Part of a small language model's weights: 12.4M parameters.
Each number is 128 + 24 x the weight over its row's rms, rounded and kept within 0 to 255. Layers, rows and columns count from 0. The size above them is the row's rms in percent of the matrix's.

# layer 3 MLP up, 1024x256, rms 0.179, rows 639-691, columns 128-191
size [104  85  92  98  99  92  84 109 107 108  96 102  92 105  93  98 104  92 104 109  97 105  96 115 103 105  99 103  98  97  92 101 125  95  97  81  90  84 105  71 113  89  99  95 117  95 105  93 101  95  99 102  87]
[[164  81 126 117  95 114 111 133 121 135 143 142 106 126 119 163 114 129  44 111 115  98 129 115 120 146 124 131 137 142 131 141 121 154 116 102  88  85 127 107 124 157 152  85 102 196 127 129 138 115 148 146 182 131 129  73 156 152 121 130 130 138 119 124]
 [110 125 141 130 162 121 141 133 130 183 153 157 106 141 164 141 116 132 119 119 119 119 130 118 133 153  82 125 131 120 149 117 131 127 129 153 141 113 171 105 139 170 109 171 118 121 138 119 161 126 112 134 114 153 110 137  81 144 161 116  89 115 138 120]
 [151 134 140 113 157 118 142 118 106 111 163 147 124  84 125 146 134  88 160 170 119 113 156 128 108  95 168 125 105 121 173 143 174 117 135 150 124 153 125 135 122 110 155 117 161 143  74 108 105 145 139 104 131 116  88 139 115 141 130  91 129 103 149 118]
 [163 120 142 141 105 143  88 147 145 156 138 189 132 113 118 179 123 103  91 133  95 126 133 108 142 101 140 148 108 104 130  99 142 132 116 162 144 129 130 122 112 159 135 138 141 101 130 153 141 159 159 112 155 102 127 117 114 157 157 130  76 131 110 104]
 [163 122 114 119 127 140 119  99 134 143 154 125 165 102 127 159 162 174 107 122 159 142 106 142  96 152 141 145 147  78 182 126 134 152  82 111 123 135 123 116 149 159 156 113 169 127 125 180 122 118 137 140 137 127 117 149 149 127 117 139 158 120 164 143]
 [150  89 124 118 132 113 164 145 142  97 164 140  95 145 145  98 131 107 114 143 125 114  82 107 138 150 140 160 101 156 143 146  95 113 133  99  73 107 147 145 143 129 153 122 128 129 133 173 127  70  93 139 123  80 180 122 129 131 155 125 127 136 102 147]
 [165 170  86  60 101  94 129 129 166 113 106 127 123  55 126 126 153 105 112 160 147 168 131 106 136 126 182 149 154 159 143 131 132 145 132 142 111 163 141 111 150 107 110  90  99 116 108 121 126 103 159 154 122  86 109 164  88 147 111 185 150 118 151 105]
 [147  95  93 134 129 182 127 110 116 130 137 109 117 131 131 137 163 130 131 137  74 151 115 138 151 157 140  91 101 144 147 119 107 127 103 133 119 117 103 152 125 151 105  72 125 138 161 121 119 159 155 100 135 134 130 104 166  93 121 146  90 148 143 121]
 [122 120 127 125 133 146 103 121 167 151 150 136 100 125 118 111  94 140 128 145 114  98 106 126 162 145  91 157 123  78 151 132 127 129 123 104 120 167 158 160 140 158 144 141 112 139 164 118 130 134 133  93 147 135  86 135 101 141 102 127 123 112 122  99]
 [175 149 142 114 168  74 113  75  71 130 116 102 116 148 134 175 134 144  93 123 125 133 174 161 134 141 107 127 111 120 108 150 171 151  94 132 105 147  87 111 116 139  92 115 144 105 104 147 115 140 133 149 138 123 144 137 102 116 121 129 102 111 119 103]
 [120 154 108  86 133 128 138 161 141 120 137 117 112 124 125  89  84 118 182 114 118 145 105 167 119 138 144 110 136 135 133 147 102 109  93 126 112 101  92 117 156 118 102 128  91 166 119 162 140 113 153  97 167 101 134 140 100 114 116 146 139 150  80 142]
 [145 152 126 153 107 159 140 121  97 128 155 149 121 109 132 154 103 161 104 148 140 131 115 156 118 152 115 112  99 105 119 130 131  90 152 104 125  99 157 140 118 133 153 140 185 137  89 159 126 131  79 160 140  98 103 115 103 122 128 123 116 120 139  85]
 [118 122 108 121 139 144 151  76 106 109  62 153 159 120 137 124 150 108 129 125 137 138 128 128  94 138 121 164 152 151  75 137 161  92 109 142  80 134  94 142 127 126 116 136 112 103 128 138 154  82 159 132  98 162 174 119 138 121 145 137 134 126 167 150]
 [150 135 134 135 123 119 170 110 152 174 124 129  83 106 123 103 156  98  96 127 126 152 121 152 112 104  97 103 135 156  86 143 121 114 127  67 139 115 174 203 163  90 176 149  80 121 143 107 105 114 166 115 142 123 170 135 142 134 129  94 127 160 169 171]
 [115 120 124  90 138  88 123 181 127 131 126 130 165 124 157 145  87 111 121 144 106 153 103 108 138  88 112  88  96  73 135 126 125  73 146 149 129 117 149 135 110 134 116 115 170 143  97 126 138  87 120 193 108 124 120 111 139 147 128 122  98  63  96 106]
 [107 121 124 149 129 130 136 152  92 146 167 118 117 139  80  79 142 134  82 149 118 149  96 152 119 100 131 143 152 127 131 167 118 147 131 111 151 137 139  84 167 148 149 131 150 114 140 146  97 106 157 134 120 132 141 117 148 107 107 136 132 124 138 123]
 [114 119 122 119  96 123 112 141 166  91 120 156 142 109 179 163 130  75 129 135 132 112 131 160 136 133 124  70  98 164 118 108 194 128 171 110  88 167 131 119 134 150  83 159 131 153 126 125 151 165 121 123  83 104 106 136 173  60 130 156 163 131 141 107]
 [125  98 139 122  81 119 102 118 182 119 124  92  98 106 157 101 127  79 118 111 118 138 125 106 132  95  93 131 116 117 112 127 174 137 120 149 119 167 107 124 149 130 170 187 111 113 114 123 117 136 104 126 183 111  98 167 109 106 124  95  96 137 135 158]
 [120 151 148 100 127 143 127 140 101 110 127 109 144 131 132 136 103  98 126 138 135 140  89 152 125 100 142 125 119 117 108 155 133  98 127 169 144 146 148 170 155 126 141 126 104 123 160 117 106  76  87 121 111 137 166 123  89 154 145 140 148 105 138 112]
 [157 105 131 131 175 146 123 165 128 111 130 111 139 114 116 125 153 142 110 129 177 111 155 132 102 108 135 120 166  92 107 146 124 137 101 133 101 158 127 163  82 118  87  61 142 101 109 104 103 130  77 136 123 146 147 106 123 142 171 162  91 101 118 134]
 [112 109 124 118 129 131 157 131 106 130 138 137 122 110 127 101 145 129 109 151 161 126 131 131  95 127 140 100 219 159 102 112 121 113 137 166 131 163  79 147 147 107 158  77 122 134 114 154 139  75 127 172 170 122 114 125 123 152 128 143  76 151  69 124]
 [139  65 119 151 124 144 150 119 151 173 130 131 116 118 143  93 109 137 114 133 139 133 122 170 137 122 115 126  99 165 155 117  93 159 141 139  94 129 118  74 105 146 108 149 151  98  87 118 132 155 128 193 103 137  90 140 123 109  99 131 161 107 129 201]
 [ 87  82 114 139  99 140 143 100 148 147 136 159 170 142 133 116 118 120 111 106 144  99 164 108 144 113 149 146 155  95  82 133 144  93 100 135  85 134  89 118  98  99 157 121 135 126 112 115 105 106 141 114 126  75 160 146 116 109  93 149  97 112 173 166]
 [150 120 126 134 181 118 147 100 141 150 135 131 142 126 118 122 120 155  96 124 115 153 148 137 123  84 141 120 167 110 141 138 123 117 139  95 144 109 158 126 123 105 117 124 157 134  98 108 134 125 126 164 130 112 140 142 140 151 142 111 105  79 132 139]
 [140 190 112 154 173 128 114 139 148 172 120 122  94 115 134 126 167  79 115  93 118 113 123 126 123 104  90  84 124  83 139 118  91 148 133 124 108  90 135 130  97 147 121  97 100 157 115 110 112 121  99 139 144 143 152 114 155  89 130 132 156 105 124  93]
 [108 161 146 122 160 138  96 138 127 156 110 155  91 138 142  79 122 162 100 163 108  88 117 137 112 148  97 160 146  87 134 126 134 133 168 131 127 113 105 114 144  96  94 177 125 121 121 120  71 142 104 154 130 130 153 144  88 118 125 123 134 135 155 103]
 [ 86 165 150 114 112 122 137 104 120 141  84 140 115 126 122 143 124 132 127 124 156 127  96  88 125 107 116 120 118 121 166 106 126  98 126 133 108 147 135 154 114 156 103 109 154 137 126 135 139 181  86 170 140 138 117 150 162 105 128 104 134 126 145 152]
 [142 166 153 149 107 116  94 142 105  72 135  94  91  61 165  88 108 143 116  98 157  89  95 101 152 152 156 158 121 137 147 123 123 127  89  92 128 131 119 104 171 140 121 116 150 125 136 138 101 132  98 115 138 151 143 130 100 132 140 178 103 102  84 156]
 [177 135 131 133 108 124 102 114 147 131 116 148 148 138 139 146 136 130 171 128 122 133 125 123 149 157 129 164 117 109 115 182  97 113 119 110 112 143 139 120  85 163 120  95 105 134  80 125 154 159 143 143 113 108  61 149 131 170 141 147 131 174 173 116]
 [116 142 128 166 153 125 131 108 121 166 113  83 127 126  84 131  95 109 151  58 121 106 144 121  83 126 120 137 105 134 137 102 143 182  94 101 128 109 144 153 150 106 135 124  82 140 133 167 156 151 150 142 156 166  78  89 129 127 112 125 134 124 148 137]
 [ 88 158 144 105 126  83 133  72 145 116 145 126 183 152 164 155 106  94 127 141 175 144  76 140 130 110 154 102 116 152 121 138 168  94 155 131 165 138 154 143 120 161  95 109 153 140 125 189 130 129 121 115 143 103  69 180 143 152 128 141 117 131 123 111]
 [120 135 104 139 137 113 191 137 128 133 100 112 129 114 146 136 141 149 141 177 113 155 126 157 127 116  92 137 105 147 163  89 139 118 143 136  83 115 125 140 134 137  91 134 164 115 135 147 133 169 144 142 194 148 121 126 129 131 116  84 111 152 143 124]
 [173 110 141  97 124 119 120  80 149 142 108 148 100 114 131 118 106 104  90 147 116 166 137 159 144 123 100 143 107  82  95 105 118 137 116  57 138 144  91 105 134 143 147  93 135 135 123 104 118 151 144 177 137 110  74 120 141 133 110 110 109 149 159 119]
 [170 167 152 134  99 184 116 112 141 139 135 131 114 142 114 107 151 103 139 127 134  81 119 122 143 136 130 143 143 159  79 126  90 126 123 156 122 126 132 114 160 150 104 143 108 139 109 111 136 100 118 101 184 139 137 158 137 120 204  94 113 164 151 138]
 [130 121 106 124 164 168  98  69 116 129 125 145 117  97 120 119 109 146 126  97 130 156 105 110 115  91 100 112 107 108  95 155 154 141 138 139 110 112 108 156 123 111  71 118 122 163 130 123 197 155 141 134 147 151 133 135  70 106  92 164 140 118 149 139]
 [ 79 141 128 109 120 106  96  98 132  89 134 152 118 113  93 147 123 131 133 120 141 134  97 137 113 118 165 111  72 116 140  81 108 172  99 156 160 142 157 146 167 133 106 152 115 137 116 130  94 124 119 117 146 140 185 172  96 109 157 121 180  98 104 101]
 [120 127 101 141 125 143 152 131 124 151 134 128 164 152 101 159 142 129 149 138 163 101 122 125 144 129 138 124 134 145 125 120 135 135 140 170 154 139 121  97 168  69 107 120 110  91  87  88  92 129 109 128 142 140 163 158 178 128 118 149 158 137 101 158]
 [156 128 152 140 104 171 132 117 106 118  97 125 153 153 117 151 157 113 151 125 105 114 148  97 147 129 120 126 104 177 131 117 139 128 126 112 103 138 164 107 130 128  98 112 145 120 137 177 124 117 151 138 123 179  83  74  91 135 136 125 132 128 112 121]
 [137 122 134 123 126 139 180 134 100 148 107 119 145 126 123 108 115  76  88 133 128 113  88 114 113 158 129  80 130 180 119 146 122 137  97 141 118  72 107 119 100 109 152  83 134 111  95 144 114 118 125 176 135 153 141 122 128 126 121  84 156 154 113 152]
 [148 119 150 134 130 116 121 128 112 123  96 137 130 121  63 172 171 120  80 134 113  71 138 137 138 138 119 150  46  96 162 127 122 135 113 117 117  87 147 138 120 148 141 124 150 119 119 146 150  93 113 105 153 107 142 101 125  81 115  95 124  98 150 135]
 [152 142 201 118 135 129 134  98 118 141  84 126 131 144 110 114 118  77 110 107 105 126 140 149 159 140 160 107 104 139 130  83  95 149 130 143 144  79 116 123 141 123 126 111 128 106  87 116  82 165 106 143 100 111 124 121  99 105 163 139 101 114 146 148]
 [133 116 110 143 160 180 102 153 115 138 200  91 167 129 133 151 122 153 104  83 128 139  99 146 157 128 142  92 106 142 156 114 150 128 118 129 140 121 109 127  92 102 144 149  99 141 101 135 119 105 163 158 144 158 127 165 105 146 109 159  94 119 122  98]
 [106 115 104 140 113 154 133 109 131  71 171  98 141 135 153 174 159 163  62 117 164 128 103 143  82 103 151 131 137 125 155 148 167 146 123 101 121  71 120 111 145 150 146 107  95 115 114 108 104 104 150 159 152 118 181 133 145 173 156 136 120 123 138 168]
 [156 142 117 142 125 131 104 165 138 116  97 161 121 105 103  82 128 160 113 131 118 131  94 145 115 122 115 129 132 145  96 150 122 126 110  92 131 113 136 118 117 123 117 126 138 127 148 139 114 165 110 148 149 127 133 142 138  92 164 134  75 162  79 116]
 [163 142 112 111 139 138 134 126  97  89 108 134 111 147 108  99 135 159 149 131 108 131 119 145 130 126 112 143 144 176 156 150 164 120 151 133 129 113  80 168 134 152 145 103 134  72 128  85 101  95  89  82 179 135 107 151 104 130 141 137 124 162 119 122]
 [123 131 128 146 109 152 112 110 130 127 130 151 120 182 116 164 160 199 149  95 128 152 113 124 135 130 133 119 100 117 131 167 105 171 120 125 185 170 145 136  85 161 138 122 108 125  94  70 128 156 154 134 124 170 130 121 135 147 128 182  98 114 116  95]
 [102 113 134 136 140 119 117 122 170 167 132 152  93 124 114  36 127 173 115 118 154 107  91 127  94  81 130 160 137 125 107 172 102  63 113 150 131 112 140 190 124 139 126 108 134 113 153 128 124 119  87 162  61 128 123 146 100 156 103 112 131 115 153 145]
 [161 119 113 148 162 114 140  97 106 161  70 106 175 193 105 119 145 101  97 138 165 145  99  76 104 152 108 156 126 139 124  96 156 115 116  92 125  75 126  96 166 122 181 128 145 133 143 136 137  95 124 136 107  80 147  99 174 140 108 156 135 185 117 103]
 [149 153 100  96 140 145  77 150 128 131 122 169  95 121 143 128 121 133 124 142 150 136 133  69 136 129 131 103  98 120 174 147 106 138 125 142 124 147 103 107 150  75  94 163 162 140 144 108 116  95 152 177 113  95 135  96 120  72 107 116  83 154 118 141]
 [114 110 177 120 135 144 149 152 101 135 146 119 179 106 116 184 147 167 126 103 117 119 140 123 160 151 158 140 153  98 141 141 151 139 130 145  49 150 133 127 124 105 102 133 111 117 123 137 157 144  94 166 116  87 157 133 135  81 149 157 149 133 137 100]
 [148 114 123 114 114 127 155 119 124 140 137 135 166 111  95 119 125 175 120 125 159  89 131 124 136 137 101 127 113 114 109 146 165 120 167 172 150 114 151 133 153 147 120 123 186 190 138 134 153  99 126 146 112 139 130 130 121  88  80 140 106 149 107 127]
 [195 115 142 143 152 126 141 110 116  96 117 156 134 105  89 116 169 163  88 126 112 152 123 103 145 127  91 161 159 129  97 188  90 136  95  95 163 147 136 113 154 148 166 148 116  94 129 161 113 149 132 147 128 165 162 133 140 142 135 135 136 111 154 128]
 [118  98 100 175  59  67 157 128 152 131 131 116 104 107 113 159 122 103 127 100 125 135 121 128 149 102 126 133 147 131 150 116 151 110 128 152 126  97 103 135 127 134  80  76 156 173 130  98 164  63 131 146 185 110 133  94 132 122  98 120 168 167  92  95]]
# layer 3 MLP down (transposed), 1024x256, rms 0.217, rows 639-690, columns 128-191
size [107  87  92  98  99  96  90 109  99 108  99 117  97 109 109 103 102  88 111  93  85  97 101  99 106  92  91  96  88 110  86 100 111  94  88 100  99  89  92  96 104  91  97 102 108  84  99  98  96  92  87  92]
[[174 110 145 138 129 200 120 127 152 117 148 156  86 177 113 140 142 106 106 108 173 130 116 154 116  84 110 127 150 109 123 138 101 129  75 107 138 141 113 130 135 143 127 132 155 143 145 151 123 113 131 128  94 112 105 112 129 139 118 141 144 132 119 143]
 [116  97 127 149  79  72 123 136 101 132  97 133 111 136 108 117 144 140 111 106 137 153 132 115 126 137 118 136 151 136 148  96 123  84 111  97 105 157 104 138 103 101 114 105 122 120 123  65 115 109 182 118 134 151 120 152 128 156 121 108 140 119  87 160]
 [120 124 143 111 142 116 131  84 122  81  95 107 118 137 106 161 130 107 136 151 130  94 135 114 150 116 120 161 140 127 126 119 137 165 136 124  89 112 149 133  97 141 130 159  91 102 130 158 145 128 153 137 116 119 123 169 159 114 159 123 139 145 125  87]
 [106 141 137 132 114 146  86  84 113  93 161  86 124 133 139 111 115 136 158 158 169 119 126 161 125 123 107 141 141  94  90 140 129 133 105  95 134 132 108 132  85 107 131 106 113 122 143 115 149 121 131  71 144 153  97 121 111 120  90 103 135 119 110 131]
 [141 149 142 113 124 112 150 153  95 139 107 109  96 131 119 174 127 108 133 121  96 142 152 162 168 150 112  78 133 117  88 162 102 153 158 111 119 108 174  91 149 128 140 105 133  78 133 113 121 136  90 106 108 120 147  83 130  77  96 138 116 147 147 127]
 [ 87 133 122 112 175 138 109  94 121 128 159 165 131 117 148 119  90 122 124  97 124 120 111 146 121 118 137 112 150 161  95 200  87 121  52 146 132 179 130 131 101 128 191 109 132 148 109  90 122 138 132 131 136 106 101  95 162 150 147 115 136 146 114 139]
 [135 186  96 101 158 129 155 157 117 169 144  90 118 141 141  83 104 131 138 107 112 147 144 133 135 125 117 127 139 199 150 153  85 141 139 145 158 133 112 127 105 127 165 125 162 146 139 102 116 129 119 131 139 170 138  86 153 113 108 102 111 151 140  95]
 [180 123 153 120  82 189 185 137 148 130 187 101 101  82 144 149 134  79 173 146 103 144 112 114 132 127 109 158 129 150 138 127 144 110  99 115 134 120 117 124  93 109  99 127 103 125 144  91 113 126 114 112 169  98 115  94 140  99 130 121 114 164 143 111]
 [106 112 154 123 135 151 111 135 154  81 150 172 169 114 139 103 122 134 155 138 137 136 132 163 159 146 102 109  96 154 109 148 113 150 123 111 160 117 153  98 106 108 151 134  82  99 137 152 124  83 129 145  99 177 156 112 147 150  78 107 151 136 117 138]
 [147 101 117 121 159 130 119 105 126 124 124  91 162 131 122 150 125  94 122 127 123 125 124 155 106 121 125 152 153 145 111 112  89 103  83 141 159 122 124  90 156 145 132 104 131 124 163 161 105  87 135  98  86 145  91 157  93 150 111 101 127 122 142 106]
 [146  93 103 124 124 166 169 135 142  90 114  98  94 151 153 113 148 125 113 144 148 137 134 136 105 164 105  96 145 141 141 162 140 111  99 105 143 173 126 133 137 132 142 155 117 159 143 104 128 128 147 147 112 126 140 144 134  73 131 135 121  90 111 136]
 [136 123 133 145 100 149 121 163 156 146 155  99 129  62 178 142 129 158  98  97 116 159  97 114  99 143 150 117  96 101 141 142 158 114 112 120 146 144 130 149  95 145 131 155 137  78 189 132 128 131  99 115 125 123 114 114 116 112 151 165 138 148 121 112]
 [141  86  95 157 115 131 119 113 138 121 142 126 116 136 116 120 163 111 149 116 118 123 115 139 137 130 102  68 159  77 136 131  75 146 121 187 138 134 142 120 144 149 159 131  96 134 154 145  92 146 141 106 140 123  87 139 126 133 124 129 144 162 119 136]
 [131 136 157 123 133 131 113 130 120  88 145 122 154 130 115 155  89 108 153 121 120  79 139 138 146  82 131 102 108 150 131 126 145 139 114 124 167 129  88 107 134 156 174 169 146 161 125 152 168 124  82 150 158 109 136 115 117 109 115 139 162 149 157 140]
 [164 148 107 135 163 118 138 148 134 154  72 107 154  96  81 159 184 139 126 189 138 150 146 138 151 151 145 177 130 146 130 143 100  75 130 123 122 136  78 130 117 167 107  94 107 106  98 119 125 136  90 164 141  86 166 126 109  97 108 140 113 127 121 137]
 [117 104 142 154 158 175 137 123 205 120 132 141 184 133 137 102 134  93 123 114 141 132 172 137 137 137 166 156 120 125 100 116 156 133 147 128  98 105 110 147 191 141 171 148 118 179 184 119 111 165 154  97 177 123 158 153 150 150  87 138 124 117 117 109]
 [139  92 132 111 159 118 109 117 102 123 128 131  77 135 110 164 130 127 113 104 106 140 135  95 156 123 140 168 111 114 142 162  99 155 146 110 153 119 122 121 118 122 161 103 122 103 118 115 109 113  92 110 166 128 123 120 142 179 118 100 112 178 108 100]
 [126 128 104 122 138 125 115 106  92 106 101 135 132 120 113 128 117 122 136  80  95 145 119 101 117  79 141 169 120 126 105 123 135 106 165 135 115 108 100 167 105 121  99 155 140 148 114  82  82 116 132 136 156 148 147  93 122 157 121 174 142  95 121 126]
 [157 105 124  89 121 105 104 156 121 105 106  87 123 150 124  91 125 128 148 125 137 114  75 127 184 113 118 128 107  96 116 142 122 164 171  86 169 130 162  98 160 151 135 136  90 174 156 121 127 120 160 118 137 112 120 161  91 166 133  98 172 136 122 110]
 [ 94 109 131 166 142 169 160  88 133 162 106 116 143 145 159 149 126 113 140 135 131 142 109 149 162 129 126 149 106  95 161 119 115 105 122 131 101 143 137 124 113 117 103 197 129 162 144  99 139 104 154  75 130 120 152 133 137 172 115 130 164 149 144 171]
 [131 101 132 153 135  67 149 206 138 113  79 110 117 131 100 138 145 118  92 136 145 116 169 147 133 146  70 109 108 104 156 112 130 145 147 133 108 110 101 106 151  95 129  98 118 112 157  88 131 131 147 110 140 131 136 119 142 146 169  89 125 140 117 106]
 [177 139 121 125 119 118 102 161 107 148 153 136 150 110 144 103 149 110 134 127 147  68 148 116 116 133 146 124 121 129 171 138 139 113 126 119 130 125 147 128 130 176  84 118 134 159 114 143 125 121 102 152 153 114 125 151 110 107 167 122  76 111 108  89]
 [168 133 107 105 147 143 153 131 159  81 158 152 130 120 110 167 170  89 171 142 109 140 133 117 146 142 123 180 133 148 133 116 147 152  56 150 134  93 122  95  94 110  92 121 112  84 145 166 134 117 101 131  94 126 103 131  85 161 110 164 108 131 116 109]
 [110 100 136 129 154 120 111 118 145 107 148 137 136 114 129 125 117 132 157 140 139 131 124 163 111 128 111 145 122 155 124 165 151  99 135 111 137 122 100 146 102 118 168 132 103 158 194 157 101  96 110 167 134 142 124 115  89 154 169 148 122 158 111 115]
 [ 97  99 121 138  88 140 128 179 114 129 127 161 116 136 180 114  93 182  98 149 111 155 111 136 119 124 108 130 100 141 107 111 139 145 129 174 138 111 127 152 108  97 135 137 147 164  85 109 143 144 110 123 144 143 122 114 151 109 147 104 141 168 113 131]
 [160 141 127 160 155 130 124 136 149 128  95  94 114 171 117 113 119 120 136 149  91 134 138 117 104 119 133 159 118 110 127 119 169  88 142  97  79 110 144 152 137 120 153 131 146 131 131 115 106 122 128 145 136 144 142 153 152 160 127 100 145 128 140 120]
 [107 134 124 100 159 184 182 116 155 122 123 144  90 120 126 119 133 130 120 125  91 125 148 126 126 110 153  89 166 127 121 129 109 112 100 138 157 122 120 167 137 107 115 154  99 128 101 135 125 121 134 132  29 140 112 134 137  83 132 140 136 148 144  93]
 [124 110 146 139 168 128 123 113 154 137 116 144 125  82 112  99 148 141 150 144 130 109 118 168 135 120 165 158 179 114 148 180 146 154 124 133 138 121 140 100 137 165 136 133 115 166  94 149  90 151 155 119 126 115 140 103 143 136 112 138 135 118 136 155]
 [136 143 130 187 153 135 127 142 108 109 116 146 115 164 116 154 153 137 126 115  89 156 147 148 140 166 174 120 142 146 145  84 164 162 132 195 135 158 127 161 102 102 139 113 127 119 114 126 173 120 114  87 140 159 116 136 109 129 119 151 121 124 137 170]
 [122  88  94 125 100 142 134 145 125 187 123 133 161 152 105 114 144 121 133 180 152 136 138 141 103 115 122 147  91 130 139 136 158  77 130 145 132 106  96 152 124 115 152 129 143 151 147 107 136 152  94 103 144 150 114 125 129 118 134 112  97  86 129 128]
 [140 102 114 136 100 147 130 138 111  82 173 127 107 142 113 114 103 151 146 131  63 105 131 106 117 152 152 169 117 119  81  90 120 184 136 127 144 139 148 120 144 102 115 147 120 123 120 146 126 136 163  96 179 102 143 119  74 156 131 124 160  92 122 121]
 [134 172 122 147 164 128 113 134 106 120 108 135 173 156 127 156 125 162 142 123 147 143 111 187 164 105 140 105 110  89 128 125  94 140 124 118 128 158 155 154  96 111 128 100 137 107 120 113 135 108 128 126 106 102 120 103 125 124  99 110 158  95 146 100]
 [102 103 164 141 148 150 123 133 108 111 111 114 137 111 144 151  97 123 157 155 118 151 134 128 149 154 140 159 107 140 124  74 100 151 130 103 129 175 128 137 121  79 125 139 170 141 143 125 141 128  96 157 146 161 165 115 131 125 143 177 129 166 109 130]
 [136 153 148 142 127 127 123 183 202 142 176 127 151 118 154 116 131 136 128 143 120 143 151 105  99 129 185 151 113 156 179 107 101  75 122 149 159 107 142 159 130 116 168 143 158 146 189 148 165 141 144 132 100 137 148 123 106 134 119 121 153 142 115  98]
 [139 125  88 130 125  97 151 140 149 147 131 128 135 158 124 120 132  91 153 149 136  83 110 109 148 166 125 107 116  80 118 162 140 103 126 127 148 136 154  91 114  92 153 138 119 135 152 154 136 106 118 146 133 150  88 117 131 159 149  85 124 127 132 137]
 [ 92 126 150 147 110 118 149 113 116 164 104 134 125 106 179 126 137 140 124 141  82 150 125 115 124 142 124 132 171 140 112 188 139 134 173 119  87 144  99 136 103 127 136 130 143 112 134 107 138 146 141 158 112  83 116 109 111 131 102  96 128 136 140 123]
 [152 136 122 145 118 125 124 167 120 136 139 133 112  77 113 147 160  75 131 132 123 121  87 177  81 106 132  86 118  84 128 136 107 132 149 103 134 175 153 138 161 129 136  95 120 140 163 146 172 112 103 108 143 122 105 109 121 186 105 114 112 120 135 119]
 [120 131 103  98 128 115 139 185 140 126 152 126 124 120 108 151 121 128 144 142 110 114 133 129 190 125 179 122 174 140  81 129 148 107  75 229 118 144 122 134 148 168 125 173 121 107 123  82 138  88  92 166 148  92 123 150  97 125 125 109 144 138 108 158]
 [ 97  95 121 106  65 117  96 156 132  92 135 128 101 135 135  89 121 117 155 121 125 144 166 164 121  79 140 135 158 105  95 137 134 172 115 102 171 155  82 157  95 146 121 152 129 117 144  95 109  97 105 136 170 121 145 147 136 142 165 175 164 121 135 129]
 [124  99 124 115 125 139 136 152 119 118  97 136 128 174 126 130 130 120 131 133 132 150 155 112 107 112  99 130 122 119 143 162 135 142  92 170  95  93 164 154 125 160 112 129 107 119 107 157 119 130 129 123 126 110 140 110 162  94 114 136 115 104 106 112]
 [108 123  96  97  94 127  98 153 151 148 156 138 112  75 103 133 115 129 119 134 184 150 139 144  56 136 123 147 143 119 121 138 138 101  91  94 133 159 156 156 120 113 167 104 110 139 138 114 122 130 143 116 132 136 130 120 122 153 164 139 118 134 110 103]
 [105 116 128 125 110 117 136  93 148  94 126 117 147 159  96 110 127 102 148 135 121 144 116 135  87 110 112 149 126 147 121  95 134 135 106 124 165 110 135 146 117 126 132 162 112 132 145 133 152 144 149  72 121 155 127 182 107 122 117 156 124 146  91 126]
 [175 169 118 138 105 110  82 142 121 161 130 116 115 102 111 134 144 118 139 147 133 137 135 153 127  71 102 137 151 159  95 127 156 172 159 127 155 105 142 129 115  85 144 107 117 162 163 138 169 109 139 116 111 138 120  85 128 112  88 112 117 144 149 122]
 [155 138 105 158 121  92 110 124  94 154 104 124 135 105 126 135 126 166  56 106  93 139 119 147 179 128 117 157 125 162 107 149 137 146 133 173 140 171 105 113 135 103 126 134 114 134 105 143 128 116 138 116 163 155 134 108 124  89 129 143 174 132 142 129]
 [134 136 119 146 138 133 135 141 123 121 138  99  91 136 130 101 105 157 106 141 134 161 156 142 176  99 131  73 127 163 155 119 128 169 131 150 145 115 114 158 141 138  75 166 124 100 101 112 121 137 116 119 152 121 113 133 133 121 129 120 136 133 120 136]
 [ 69 126 121 136 115 162  74 133 102 162 114 100 140 135 165  95 123 113 159 116 119 122  91 119  96 155  96 169 122  94 102 115 151 130  61 105 118  95  91 178 148 136 130 175 112 127 138  91  85 115 114 153 162 134 134 137 106 136 145 147 111 136 122 132]
 [116 108 144 105 122 103 133  79 130 126 126 107 137 151 112 120 145 164 144  81 131 177 159 179 134 102 128  97 114 150 125 124 110 128 149 131  92  90 104 123 152 161 143  95 135 120 142 189 128 112 105 111 100 154 142  83 172 168 178 121 111 118 142 134]
 [115 121 147 147 123 164 133 112 156 131 191 131 109 156 146 154 123 153 143 137 136  63 140 133 122 155 131 123 111 100 131 152 150 109 118  82  88 158 104 123 125 156 114 158 122  84 130 119 142 125 130  94 110 102  95 123 133 153 121 155  96 148 177  96]
 [ 77 118 124 122 139 163 130  99 151 146 123 142 129  95 128 145 115 100 145 106 133 151 168  91  88 138 160 114 129 128 102 139 106  79  42 179 100  79 100 131 102 133 153 159 134 159 168 117 142  99 145 127 112 122 151 148 118 139 135 175 123 166 126  79]
 [ 96  91 129 145 155 107 102 119 108 110 112 139 160 134 107 125  66 139  69  96 121 134 124 141 147 113 129 130 126 127 119 107 150 151 118 117 165 122 150 113 115 143 127 159 142 154 126 113 130  95 128 101 116 194 123 116 100 132 120 128 148 101  89 104]
 [134 121 121 141 108 174 156 124 113  76 137 126 115 137 142  97 139 148 184 123 129 127 157 131 121 144 151 102  92  97 104 143 107 131 145 104 167 139 103  86 159 138 146 118 160 136 130 130 136 111 175 117 136 168 163 168  99  88 138 123 137 148 104  83]
 [110 164  97 147 133 163 108 132 140 135  96 108 122 132 119 154 140 147 131 115 105 102 100 128 134 133 142 127  89 130 122 149 101 181 158 147 116  91 106 110 129 140 120 111 129 116 113 128 130 102 107 106 101 131 133 131 128  85 123 145 127 115 125 139]]